Weights of a small transformer language model.
Architecture: LayerNorm before each block, biases.
Each number is 128 + 24 x the weight over the matrix's rms, rounded and kept within 0 to 255. Layers, rows and columns count from 0.

# layer 6 MLP down (transposed), 512x128, rms 0.144, rows 212-224, columns 0-127
[[ 97 165 114 102 136 150 125 126 132 136 146 148 150 130 177 140 133 108 105 135 111 119 124 136 108 165 149 125 138 153 162 147  93 136 164 159  90 129 126 169 132 128 144 175 125 160 113 140  84 149 105 157  90 151 137 121 142 158 131 103  84 111 105 116 140 139 115 118 110  79 117 115  85 141 126 142 100  78 118 112 127 155 114  87 124 108 133 183 122 110 138 178 129 113 108 162 126 131 157 132 123 132 129 154 114 141 128 135 127 141 116 120 140 141  89  60 110 113 120 127  95 115 169 163 102 147  90 118]
 [162 165 135 157 142 134 124 158 128 169  92 113 156 108 120 134 112 146 139 150 167 171  90 108 146 160  92  99 106  75 130 119 148 119 156 149 151 167 153 130 114 103 108  81 154 164 140 136 111  99 144 102 108 106 122 129 112 138 165 120 127 132 163  98  73 130 108 120 138  96 104 127 108 109 125 116 144  96 154 118 166 142 197 129 150 154 117 110 123 139 116 128 120 100 148 150 114 150 160 113 140 128 106 138  90  99 155  81  98  81 155 126 171 136 150 145 105 150 105 117 151 131  77  84 123 140 106 128]
 [129 146 103  97 126 157 128 114 138 171 159 138  99 148 116  68 132 128 119 104 119 131 150 105 146 169  59 112 124 106 122  99 133 132 121 127 118  95 168  87 104 110 127 133 115 141 100 129 211 119 128 177 138 117 123 107 169 170 130 118 124  96 104 166 132 122 109 123 120 106 134 150 128 149 126 129 122 144 165 123 138 130 143 143 131 144 148 140 101 144 124 115 131 126 129 136 165 107  91 126 128 110 111 135 108 124 113 165 138 141 158 128 120 145 103 129 148 103 152 136 138 120 118 105 102 126 132 154]
 [163 106 119 135 138 107 100 113 163  93 166  98 153  79 146 139 153 118 139 103 137 106 122  94 118 142 133 127  68 138 111 103 134 141 141 102 120 128 176 133 151 113 119 127  88 137  95 121 175 113 144 139 161  94  97 145 133 136  91 124 130 181 119 106 103 127 181 148 172 173 130 115 129 144 201 123  94 171 127 133 104 127 100 148 121 119 151 153  92 134 124 123 114 148 109 124 133 138  75  89 122 157 122 123 136 147 165 121 150  85 130  71 114 135 174 154 109  89  93 114 160 168 159  69 147 139 133 166]
 [161  81  81 111 120 102 188 138 108 100 114 172 116 142  55 162 170 134 144 150 137 133  70 128 131 166 123 160 156  79 114 119 127 112 151 134 179 106 134  89  92 151 111 112 140  84 124 127  83  84 109 143 115 102 169 139 133  95 159 162 194 136 156  93 145 108 147 146 162 202  99 121 199  92 116 101 103 143 121 150 126 136 141 148 140 111 138  89 143 131 133  94 115 116 141 127 164 200  60 105 116 152  85 128 131 122 156 119 164 129 158  82 139 118  93 160 104  64 159 130 150 164  99 123 109 165 143 121]
 [102 210  68  80 127 128 158 126 147 115 167 122  40  87 105 112 133 126 136 115 113 129  94 114 144 128 160 167 113 113 104 127 112 135 124 144 151 155 114 116 129 160  81  85 138 138 131 131 171 141 110 130 191  66 132 128 109 140 125 101 158 126 120 152 152 162 148 123 104 118 123 147 120 153 139  66 155  81 136 107 119 153 135  78 135 165 171 141 187 123 148 142 147 151 125 122 133 120 142  89 122 129 152 136  88 147  72 106 123 155  61 110 144 127 128 182 165 134 109 129  91 138 159 126 153 102 176  95]
 [149 125 122 134 124 106 123 147 154 102 181 123 162 121 131 117 149  96  79  97 134 111 154 105 154 104 125 123 139 158 135 153 134 141 161 143 127 165 113 117 123  75 115 155 146  88 130 131 156 133 116 124 111 158 149 112 114 132 103  80 151 119 106 128 140 135 114  92 117 130 134 131 120 155 155 156 135  91  71 111 183 120 116  71 136 114  83 105 108  98 116 133 118  71 180 146 191 119 184 112  86  98 141 150 139 123 135 113 105 151 126 130 133 143  91 155 171 163 137 133 119 120 139 116 127 113 164 121]
 [105 137 131 129 160 135 123 112 114 113 130 165 153 103 143 137 119 119 141 114 153 126 182 123 139 118 163 110 105 142 123 126 143 135 126 144 122 144 126 135 125 137 116 161 107 115 119 115 122 109 109 102 117 145 121 107 133 109 102 142 139 159 114 109 146 136 124 110 123 146 112 132 158 125 142 109 115 152 144 102 172 119 164 154 134 158  85 133 139 126 145  95 137 104 118 112 109 111 142 100 150 100 125 160 164  91 145 115 121 140 110 124  87 161 128 150 108 165 162  94 135  90 100  99 129  96 126 133]
 [125 149 129 114 150 136 113 141  90  91 134  78 122 199 128 147 119 132  95 126 138 145 130 137 113  99 125 108  89  97 130 123 122 111 104 126 165 132 121 130 146  81 112 134 132 136 164 130 136 158 127 155 123 152 125 142 167 138 130  93 128 119 121 171 155 113 144 151 114 107 110 121 106 127 103 106 122 151 123 121 140 157 121 132 166 115 149 167 194 106 110 116 118  94 143 105  80 129 146 116 153 150  97 134 124 151 123 148 114 115 135 123 108 120 113 134 158 116 115 114 149 154 147 113 115  89 185 133]
 [166 153 142 114 116 141 109 108 124 123 147 135  98 166 158 162 107 156 108 131 127 108 126 134 112 137 159  84 114 161 116  89  82 134 131 131 167 125  89 151 115 151 108 179 109  76  83 109 145 151 161 194 138 139 130 102 139 119 152 131 119  77 135 126 148 125 129 116 149 150  93  80 120 149 123 113 150 158 136  96 153 139  83 113 140 122 139 137 104 127  92 145 131 126 135 109 106 166 145  66 102 132  59 139 132 144 115 106 141 135 107 115 128 157  92 158 160 135  79 144 135 129 147 159 155 157 170 122]
 [121 130 121 106 135 137 114 137 158 138 142 128 104 135 131  91 147 177 134 121 132 115 116 130 172 119 154 143 145 134 128 101 121 119 151 113 141 136 142 147 138 109 116 126  95 123 139 138 124 144 157 148 140 106 137 116 156 130 110 132 111 125 137 139 127 123 122 151 112 149 160  81 131 109 133 103 131 135 162 126 110 131  77 145  90 132 112 134  97 107 125 125 133 145 143 113 126 126 100 158 179 145 106 138 140 151 115 119 145 157 103 112 121 136  92 138 139 122 104 126 106  91 136 129 130 117 144 120]
 [152 140 145 112 131 121 115 119 114 140 134 117  94 142 121 151  86 160 128  81 126 143 113 131 126 161 142 149 114 127 101 148  97 137 132 131 170 150 158 115 129  91 147 120 119 136 145 106 106 150 140 142 128 156 100 137 145 167 133 145 113 119 143 133 123 145 111 153 120 124 144 130 113 144 145 130 158 103 107 107  91 166 155 112 120 112 130 146 123 117 143 111 111 112 128 136 109 114 134 108 122  93 106 144 149 173  74 153 117 121 118 131 133 145 124 127 107 112 134 142 192 113  89 109 147 128 120 152]
 [143 121 151 128 169 123 132 145 112 132 143 125 105 125 110 136 135 144 100 144 130 124 118 125 153 153 133 110 116 134 113 151 125 148 130 138 120 148 120 139 138 130 139 126 137 131 165 103  99 159 109 113 138 149 123 144 132 142 151 145 114 118 126  85 130 128 109 121 110  93 102 136 125  96 140 112 114 120 110 142 162 110 123 122 111 131 103 129  86 122 127 140 154 138 128 126 125 157 112 102 147 124 106 150 139 134 152 137  73 137  93 180 117 118 122 139 126 134 156 141 107 140 127 129 123 107 109 175]]
# layer 6 MLP up, 512x128, rms 0.151, rows 213-224, columns 0-127
[[116 131 150 142 126 209 143 112 137 173 122 125 138 138 109 142 119  76 165 109 117 152  97 134  98 110  95 132 163 109 140  94 110  97  74 140 119 135  99 137 131 162  89 100 146 154 102 120 126 121 103 113 112 108 101 116 129 127 147 116 107 110 128  94 117 134 175 152 112  85 149 116 171 119 125 132  97 139 176 136 158 155 157 155 114 156 111  97 116 132 109 132 173 192 139  78 115 137 151 108  96 180 170 125 106 116 161 112 129 119 151 120 175 146 109 147 183 153 125 143 143 105 105  96 159 119 140 130]
 [102 128 129 115 130 150 143 128 158 147 143 105  98 116 134 150 122 122 127 114 106  98 141 106 110 128 109 152 129 175 140 112  88 165 115 140 105 117 131  73  93 130  89 100 155 152  76  96 132 147 109 157 147 110 130  84 117 105 145 146 151 113  97 103 159 128 148 115 138 107  94 135 141 117 127 118 121 171 113 131 182 115 138 114 136 128 113 138 126 131 209 120 112 113 126 128 107  96 122 135 160 167 129 104 140 105 158 138 168 134 165 153 119 128 131 149 107 170 143 119 127 161 137 141  97  95 128 173]
 [ 81 127  98 115 140 106 172 125 107 125 109 121 159 112 132 173 153 124 112 123 142  80 115 112 121 151 110 128 162 136 159 122 100 102 123 121 130 180 106 104 132 121  92 119 150 191  95 127 152  65 103  75 155 112  77 145  86 143 127 117 139 148 134 150 126 126 115 132 200 148 106 120 156 112 120 130 128 157  80 152 108  90 148 137 151  90 131  95 119 128 122 149 163 139 123 117 131  98 140 145 102 118 109 150  93 128 118 124 144 145 166 131 132 110 145 165  90 133 147 139 103  99 138 116 112 146 135 153]
 [128 147 124 121 141 105 124 106 127 115 114  95 122 152 122 159 142  92 137 156 134 154 124 141 133 137 144 123 127 138 130 125 126 127  72 129 142 141 105 101 159 155 124 140 166 110 129 114  60 118 118  65 109 148 108 107 139 104 113 111 136 146 135 115  91 139 122 113 140  94 112 110 133 138 124 124 154 160 134 166 164 141 154 155 105 116  81  91 148 103 138 120 154 104 118 150 102 107 157 194  68 155 151 144 132 125 134 147 108 142 126 158 131 108  84 148 161 127 130 104 114 142 122 117 151 113 164 118]
 [ 98 132 153  90 145 117  87  79 130 121 163  99 135 142 127 152 188 132 107 158 147  85  94 121  77 154 164 112 122 106 144 147  85 128 133 147 168 132 100 139 114 163  98 133 129 135  82 152 135  99 117 171 130 112 109 117  85 146 109 140 150 116 171  99 113 172  88 120 152 118 142 113 113 125 148 127 179  92 130 107 140  99 155 118 163 119 131  86 147 119 154 156 144 156 103 118 180  93 142  97 109 183 121 117 118 110 134 131  92  89 166 109 124 139 130 194 122 135  95 113 132 143 154 154  91 145 102 125]
 [137 123 130 163 180 101 152  93 119  99 142 117 134 134 125 189 119 135  78 103 135  88  69 106 114 130 179 114 139 110 160 158 128 168 122 138 155 133 126  79 146 122 121 128 164 113 106 127 154 126 126 140  92 131 139 104  96 179  88 110  98  80 130  87 136 138 134 106  97 123  79 116 131 154 135 115 171  74  63 131 129  98 126 123 136 141 137 107 154 119 164 126 162 100 138  75 161 119 135 117 121 129 128 149  93  98 139 108 162 127 141 117 154 154 121 138 160 124 144  87 139 137 109 138 122 115 161 161]
 [132 129 136 119 118 122 136 147 112 100 109  73 121 107 123 121 122 106 149 115 170 126 138 142 130 144 130 104 108 130 125 163 102 120 125 125 120 130 128  95 109 104 125 134 140 116 126 160  98 125 162 180 154 164 146 174 122 123 141 104 138 154 147  97 118 159 120 178 142 101 148 126  89 137 149 136 153 100 124 133 147  91  99 119 136 130 130  93 110 128 148 117 114 144 115 117 149 126 152  95 137 109 152 104 117 141 115 104 120 121 113 143  97 133 130 137 154 110 168  97 101 159 139 171 121 114 143 116]
 [123 120  83  76 153 150 137 127  94 198 148 107 133 141 104 161 157  94 105  95 129 145 143 154 128 144 141 102 120 128 202 127 112 134 105 150 142 122  65 114 119 139 136 150 149 136 105 124 126 122 105 101  94 128 133 113 115 112 100 148 129 159 135 140 126 136 112 132 149  84 133 121 156 121  92 106  85 105  80 125 131 138  92 129 132 100 185 146 151 136 150 131 143 194  96 113 122 108 114 142 122 123 133 128 145 121 150 134 127 122 108 129 128 162 104 185 128 136 115 114 116 140 106 110 128 127 146 143]
 [120  47 125 150 134 113 164 127 179 102  94 124 115  97 131 149 134 122 123 113 112  94 139  76 153  76 109 147 126 163 137 176 118 142 152 121 132 134 142 120 105 204 118 130 129 134  73 133 154  94 139 111  98 130 123 127  97 109 163 168 111 121 129 118 107 110 120 125 130 147  95  98 157  76 164 113 123 143 119 100 166 117 165 199 158 159 129 103 151 152 109 167 122 109  90 112 106 149 139 112 174 123 127  77 129 130 138 122 118  97 146 131 132 139 120 143 137 157 105  74 127 144 136 105 155 153 128 128]
 [135 131 158 141 152 137 145 147 152 130 124 135 149 112 144 131 168 137 105 100 131 137 139 121 132 155 153 116 108 136 169 134 116 129 124 115 100 135  86 104 156 123 139 131 130 136 117 124 114 135  95 160 128 151 116 126 159 136  97 125 145 108  97 147 124 152 113 117 117 112 108 137 142 161 129 124 118  58 127 157 145 103 108 144 137 148 129 106  95 131 118 111 100 132 113 130 101 117 133 116 126 137 134 128  95  99 116 140 149 134 114 158 100 139 115 152 168 133 131 111 146 130 113 129 172 143 141 153]
 [153 134 136 136 146 109 108 135 143 166 105 151 114 161 123 129 132 148 110 110 156 135 121  69 122 152 121 113 127 134 100 159 140 127 127 110 100 116 145  99  86  89 120 107 138 114 122 136 152 156  96 145  96 117 123 123 107 124 109 134 148 130 181 143 103 155 143 120 142 144 140 110 115 148  98 128 130 124 118 104 128  94 145 144 124 145 101 117 157 162  99 130  97 114 156 134 183 130 179 143 155 121  83 115 126 130 126 120 141 116 162 133 139 134 111 136 170 132 136 126 139 107 113 162 105 152 124 101]
 [127 115 148 142 109 143 125 148 106 117  97 112 152 124  93 157  98 112 145 117 152 103 121 128 142  76 156 142 184 114 145 132 138 141 124 133 114 127 132 135 183 138  85 165 138 148 150 122 102 146 122 102 117 152 123 150 132 150 100 136 118 154 132 155 133 122 150 143 137 105 132 115 118 112 144  91 141 102 140 127 138 105 137 106 111 150 112 112 136 100 133 155 173 102 137 138 119 135 152 127 132 135 152 134 109 105 149 122 123 113 128 185 152 116 138 118 120 147 155  95 148 104 104 134  94 119 143 148]]